config.toml
n_layer = 10
d_model = 704
n_head = 11
n_kv_head = 1
head_dim = 64
d_mlp = 4224
vocab_size = 8192
activation = "swiglu"
norm = "rmsnorm"
norm_place = "pre"
norm_eps = 1e-05
positions = "learned+rope"
rope_base = 100000.0
rope_fraction = 1.0
qk_norm = false
attn_scale = 0.125
bias = "none"
tie_embeddings = false
parallel_block = false
init = "trunc"
init_std_qkv = 0.0247
init_std_o = 0.0307
init_std_up = 0.0354
init_std_down = 0.0354
optimizer = "muon_hyperball"
lr = 0.0108
lr_mult_qkv = 0.7
beta1 = 0.95
lr_head = 0.00479
grad_clip = 1.0
warmup_steps = 200
schedule = "wsd"
decay_fraction = 1.0
decay_shape = "linear"
final_lr_fraction = 0.05
batch_tokens = [65536, 131072, 262144]
seq_len = 1024
doc_mask = true
z_loss = 0.0001
train_tokens = 903400000
steps = 6897
dataset = "wikipedia_en"
Each number is 50 + 10 x the weight over its row's rms, rounded and kept within 0 to 99. Layers, rows and columns count from 0. The size before them is the row's rms in percent of the matrix's.

# down: layer 4 MLP down (transposed), 4224x704, rms 0.0354, rows 3712-3717, columns 0-175
# gate: layer 4 MLP gate, 4224x704, rms 0.0358, rows 3713-3718, columns 0-175
# up: layer 4 MLP up, 4224x704, rms 0.035, rows 3713-3718, columns 0-175
down3712 098:69 47 46 58 69 32 64 45 61 48 43 33 40 51 44 50 57 52 44 45 49 54 37 40 40 47 56 34 50 44 40 48 50 50 51 44 57 50 57 62 61 59 50 69 57 50 47 43 56 41 49 36 51 68 60 67 48 43 48 57 74 57 37 39 39 54 56 39 54 69 44 66 51 56 51 50 33 61 54 54 62 59 49 52 35 62 52 50 49 66 58 47 45 55 60 60 57 48 39 57 57 44 40 51 42 51 53 60 51 38 47 68 45 40 39 70 39 63 42 45 58 52 56 42 42 41 63 59 41 48 31 45 56 53 47 46 35 34 60 48 49 57 60 45 49 45 54 61 35 57 42 59 50 50 53 66 38 48 62 17 51 61 45 36 47 57 48 45 51 56 42 51 43 43 58 44
gate3713 113:53 56 42 67 43 44 67 48 48 54 72 51 49 52 66 55 52 36 55 49 54 45 48 49 65 49 35 41 48 56 49 46 47 41 60 51 45 38 49 46 46 47 54 39 44 62 58 53 54 45 45 52 47 41 41 48 45 36 72 50 38 51 45 52 56 57 41 43 51 58 44 26 43 46 54 56 55 63 46 70 67 57 48 41 38 43 53 68 40 63 61 67 45 45 47 57 47 60 46 49 45 61 40 49 53 66 48 65 56 40 42 53 52 50 36 48 48 44 54 45 53 50 49 72 57 44 59 50 50 35 50 53 65 52 29 62 55 45 74 44 50 47 56 57 48 55 69 35 37 51 60 67 48 50 53 44 58 43 48 43 36 53 56 45 60 55 50 60 48 57 47 43 44 35 71 59
up3713 109:63 52 52 54 60 53 57 28 46 51 54 64 63 57 64 46 40 53 33 54 45 46 58 41 56 48 46 38 44 64 50 46 53 60 55 61 67 52 56 41 52 69 53 62 68 41 63 43 45 25 55 44 44 41 62 53 68 24 44 39 39 61 34 63 56 38 38 60 53 60 50 61 42 48 72 56 34 59 43 40 77 58 71 37 56 38 47 49 40 51 41 59 36 54 56 61 42 71 38 57 55 53 43 56 45 53 51 36 37 20 56 55 47 42 38 65 46 29 45 41 41 52 46 52 45 70 50 57 28 54 56 47 48 60 57 46 52 35 54 47 37 51 41 36 41 52 32 64 59 47 42 46 38 75 45 53 55 45 49 46 52 62 39 52 46 62 44 61 54 71 30 51 48 48 57 59
down3713 113:47 50 37 50 62 42 50 55 54 55 57 42 43 60 61 44 36 51 38 58 37 45 40 75 42 58 23 56 46 41 53 45 54 47 50 54 58 46 53 56 59 42 53 58 44 32 62 60 36 50 33 55 48 35 56 51 45 40 46 45 49 49 66 45 65 49 41 28 44 46 52 48 59 61 41 47 47 49 50 41 44 58 45 51 63 46 44 40 40 34 66 43 63 56 56 51 33 49 54 27 60 71 46 49 49 57 52 52 63 57 48 45 45 43 51 63 53 41 51 56 48 45 48 47 50 46 31 60 73 49 42 54 53 43 47 49 44 55 51 80 32 34 81 43 62 62 62 54 60 47 69 46 27 57 56 47 51 51 55 47 42 29 36 54 53 55 49 51 56 50 49 54 62 55 54 48
gate3714 051:60 22 59 40 61 49 65 44 43 56 53 67 39 54 49 49 48 45 56 43 66 50 53 65 43 48 89 37 56 60 63 49 54 40 39 36 61 57 35 48 69 27 52 51 65 36 44 42 47 50 49 40 44 59 56 58 49 42 32 52 65 31 47 48 45 63 42 51 60 59 75 38 51 64 56 63 49 53 36 55 73 43 57 34 53 55 46 47 47 43 58 45 56 57 56 35 51 63 44 39 54 53 50 58 44 53 53 47 41 53 65 42 44 64 56 57 65 43 63 53 46 62 47 60 34 55 44 45 61 40 65 43 29 48 49 64 47 54 49 41 52 58 35 32 55 52 36 47 48 41 55 63 52 61 43 53 47 46 58 48 56 54 59 70 57 52 39 40 52 39 39 46 51 34 48 54
up3714 059:38 54 51 69 29 77 55 51 45 52 54 33 53 53 46 39 57 48 41 43 47 55 55 55 62 65 17 58 44 52 44 57 54 50 53 45 56 50 50 59 56 50 54 43 37 56 37 57 42 50 55 61 45 54 60 36 68 49 56 60 52 64 46 60 50 43 62 48 45 44 37 55 51 34 57 46 54 47 55 52 28 56 44 52 46 53 42 52 71 49 49 54 26 69 42 62 57 33 40 60 37 46 58 48 62 53 47 32 48 39 59 66 56 55 46 41 42 50 59 47 48 24 53 68 74 34 55 37 58 61 34 52 56 46 45 32 63 48 49 60 60 54 63 57 26 55 53 52 46 61 51 53 43 52 73 52 54 42 47 37 69 45 55 33 29 32 45 59 61 55 58 45 48 61 48 29
down3714 061:49 65 61 56 44 57 40 32 40 44 45 54 67 49 53 43 59 62 55 49 54 62 55 39 48 74 65 53 48 45 52 46 42 41 46 61 62 50 61 45 50 39 48 51 58 55 33 54 73 26 60 55 54 59 49 40 30 52 52 49 59 50 45 37 66 50 40 47 75 63 36 55 52 46 45 44 42 40 42 42 59 52 50 60 53 44 55 54 53 57 46 43 50 18 60 43 56 42 45 60 52 46 38 53 53 37 51 44 57 53 46 56 61 47 47 40 52 32 56 59 40 50 55 55 48 56 43 57 52 54 35 35 57 48 36 52 58 43 49 49 51 59 31 37 67 47 56 63 51 39 51 55 41 44 61 54 44 59 53 51 66 52 53 74 43 43 46 41 52 59 44 53 65 34 59 62
gate3715 003:32 46 62 46 57 78 58 55 44 57 56 42 64 60 44 43 52 55 61 66 40 60 49 50 65 54 28 40 41 38 37 70 39 65 58 47 66 32 69 51 43 45 41 50 35 35 46 35 58 67 42 40 55 33 55 58 48 39 59 61 41 42 46 60 48 44 55 31 40 53 64 53 40 26 51 51 70 42 47 38 51 60 50 35 39 40 22 46 37 37 60 64 59 44 59 46 39 47 45 44 43 50 58 50 56 61 40 46 38 44 42 69 47 42 35 66 34 74 55 53 42 62 58 57 36 46 49 33 57 53 38 46 58 50 47 56 56 72 50 43 62 47 52 44 26 58 47 67 64 52 55 34 55 32 65 55 57 54 36 79 60 73 42 54 58 29 71 62 37 62 47 35 37 43 31 58
up3715 003:53 48 37 51 61 81 37 69 35 47 54 54 38 46 44 56 57 43 65 63 50 52 49 50 62 40 47 36 44 43 50 61 42 61 47 53 60 48 65 47 61 52 47 54 45 44 60 41 56 43 60 31 60 48 44 45 43 49 56 40 24 53 59 56 47 50 55 49 53 60 34 40 51 54 42 38 36 64 44 59 44 59 63 30 48 64 21 72 36 47 62 74 50 53 38 52 40 37 49 45 35 57 54 56 43 55 44 48 41 20 42 54 59 39 35 62 40 71 52 51 50 59 45 60 39 38 33 43 55 63 35 45 51 60 32 56 46 54 41 43 39 59 46 57 31 55 45 66 60 68 46 44 53 52 44 56 58 62 71 60 49 48 61 52 56 36 66 55 48 49 57 39 35 51 39 47
down3715 004:41 68 38 60 50 60 50 48 36 31 49 52 59 46 54 59 53 37 57 65 66 69 63 62 60 50 40 54 52 41 72 50 48 53 48 65 40 63 53 57 55 55 45 38 37 44 60 34 38 49 55 42 67 63 31 44 66 28 42 38 61 42 29 47 40 54 64 45 68 53 54 41 56 62 53 41 42 45 46 51 34 55 58 54 40 44 34 54 43 42 48 60 52 49 37 57 39 59 55 58 24 58 30 45 54 57 42 58 46 43 50 63 67 46 48 55 47 55 54 40 55 52 32 55 39 51 55 37 48 48 38 51 56 62 47 59 48 40 48 44 44 56 57 53 44 45 51 66 60 59 45 43 47 56 38 54 37 60 66 54 52 41 57 53 55 51 43 58 60 49 55 62 42 48 61 37
gate3716 088:46 54 75 53 61 63 48 52 63 50 37 52 53 34 65 54 34 50 54 48 63 51 57 39 39 40 59 47 32 45 57 52 54 57 37 43 69 57 48 32 49 23 37 63 45 39 24 43 60 55 40 52 59 53 61 35 38 58 49 59 67 59 36 58 58 68 55 48 52 64 58 52 53 43 60 48 52 36 49 52 50 65 53 62 42 65 58 44 60 33 47 58 48 55 59 45 51 50 58 51 44 48 38 53 36 54 46 47 58 49 45 28 52 33 47 54 67 50 56 57 47 59 65 47 72 46 43 46 54 62 50 38 69 59 48 61 55 65 49 64 58 64 31 44 52 38 53 44 41 48 65 35 42 43 53 28 43 60 46 59 53 59 50 38 39 57 45 35 55 61 42 55 48 46 38 59
up3716 090:60 50 44 36 47 50 55 42 47 64 40 56 48 45 51 40 51 47 59 53 75 53 48 60 29 64 50 55 49 50 28 44 31 46 62 68 38 41 44 72 47 56 42 47 64 60 44 69 55 49 43 49 41 42 48 46 44 42 45 51 42 36 62 49 54 45 52 61 37 42 49 47 54 42 43 53 48 67 48 64 62 39 60 47 60 41 39 58 52 72 49 60 60 42 31 46 42 40 47 47 42 54 37 50 76 37 46 49 33 46 63 65 61 79 55 27 54 46 53 59 48 51 47 33 40 42 46 38 41 42 38 51 42 53 48 43 41 59 57 58 62 29 49 46 55 42 60 65 56 61 43 47 52 36 34 68 46 63 49 56 59 49 38 64 55 34 43 62 47 62 51 45 52 52 47 53
down3716 103:51 42 55 45 23 57 67 36 52 52 35 55 45 49 55 57 51 54 58 49 61 38 58 76 48 36 35 51 72 68 50 49 54 37 37 51 46 53 45 62 51 49 44 64 64 48 53 72 20 45 46 63 36 40 33 65 58 42 42 63 63 27 60 57 52 49 52 60 46 47 43 53 41 55 44 38 63 58 44 32 52 43 42 58 49 39 53 56 56 68 39 54 39 86 55 50 45 50 36 33 54 69 47 50 48 46 50 50 38 54 56 59 44 61 40 36 64 42 45 56 52 43 42 53 57 49 58 47 45 44 57 52 46 39 51 41 46 36 35 33 46 35 65 47 45 36 53 66 58 48 32 57 29 54 54 70 52 50 36 46 42 42 58 59 42 50 57 60 46 71 56 50 42 42 36 36
gate3717 120:50 42 60 28 50 41 45 47 55 69 38 38 50 58 46 49 43 57 52 41 59 67 46 29 45 56 46 50 42 50 58 59 49 47 73 62 44 49 67 59 48 44 51 47 46 48 42 72 61 47 46 23 46 52 65 43 79 44 67 78 57 47 59 67 45 47 42 44 53 58 53 38 70 35 58 48 41 62 57 47 46 48 75 48 59 44 30 50 49 46 43 43 44 64 42 43 55 66 53 41 26 34 61 41 41 60 46 42 60 46 46 44 29 58 58 55 56 40 52 37 44 36 55 51 45 55 56 51 57 39 31 69 43 44 63 27 33 41 57 51 75 34 46 52 78 46 39 52 45 68 56 51 44 31 63 62 32 56 52 52 51 51 72 32 54 49 71 50 49 60 74 44 69 42 42 42
up3717 118:24 44 34 44 34 61 37 27 52 53 48 53 55 32 49 58 50 48 50 41 40 39 72 27 59 46 40 48 50 54 42 52 44 31 41 34 58 33 36 48 56 55 60 39 47 53 49 42 34 48 44 71 56 50 54 54 27 70 37 52 57 56 34 49 42 45 44 59 42 45 58 44 32 56 48 57 42 36 57 39 59 60 36 45 48 53 54 32 59 47 53 51 58 46 54 58 49 38 51 56 65 58 37 64 63 57 57 53 56 51 63 72 53 38 51 55 54 58 48 47 40 54 53 33 32 43 56 48 37 47 56 40 51 56 57 49 47 45 54 39 44 68 70 65 37 48 60 46 56 52 23 59 53 50 44 55 41 60 41 46 55 49 38 65 46 60 71 51 44 38 47 50 55 54 48 42
down3717 119:55 65 50 60 41 70 65 47 39 46 58 43 43 46 48 39 50 47 48 41 27 26 49 52 54 49 51 57 68 52 70 50 30 57 46 28 56 45 46 61 50 52 51 30 56 54 53 52 34 48 34 84 47 50 57 52 54 54 51 46 47 53 80 56 47 53 46 40 45 44 42 54 43 61 52 47 69 44 36 32 56 43 30 61 67 46 63 37 54 50 61 43 45 48 49 52 30 52 39 55 56 53 58 51 60 47 67 56 68 52 42 45 55 57 41 61 53 61 46 51 42 50 46 47 51 54 41 50 46 46 54 58 68 68 44 59 63 59 53 29 45 55 62 52 50 64 36 49 56 42 47 53 45 51 32 62 55 49 54 63 47 59 53 59 47 60 42 51 29 35 45 55 44 36 43 58
gate3718 113:54 43 59 58 36 42 66 46 34 58 45 54 39 46 32 41 67 36 43 64 53 42 41 36 45 49 48 45 57 41 46 53 64 45 61 32 50 53 38 57 51 34 40 51 52 51 43 51 67 50 46 59 56 51 39 46 59 62 64 54 36 78 57 37 42 51 43 54 58 38 58 46 51 52 74 34 55 51 53 48 52 34 54 46 58 49 32 61 49 44 65 34 48 50 42 31 53 54 55 40 38 62 62 68 31 58 58 46 47 37 34 33 50 46 52 38 45 52 65 39 47 50 39 52 57 39 62 74 50 39 53 34 40 55 52 59 39 40 64 61 58 59 59 48 47 44 43 54 33 57 45 60 65 53 48 50 40 62 39 53 53 50 41 55 62 33 51 37 65 45 69 63 63 50 48 51
up3718 113:55 61 59 48 60 59 48 64 48 45 59 50 40 40 46 47 38 42 48 57 41 56 32 71 48 57 56 54 66 66 44 51 56 41 34 40 48 60 60 65 52 45 37 50 36 52 47 50 56 45 71 75 46 43 53 49 48 50 52 34 53 48 61 42 52 55 53 52 51 56 60 41 52 39 45 51 45 32 53 75 46 44 57 48 32 39 54 62 54 62 33 43 33 64 66 46 60 49 35 53 59 58 45 56 49 53 54 46 57 50 53 30 46 36 50 66 33 47 51 58 45 51 41 60 50 51 58 57 48 72 58 60 48 42 36 53 45 43 67 61 36 42 42 53 68 40 38 55 45 69 55 51 39 37 51 61 51 52 48 73 52 40 46 52 46 46 56 47 48 58 30 80 59 74 50 34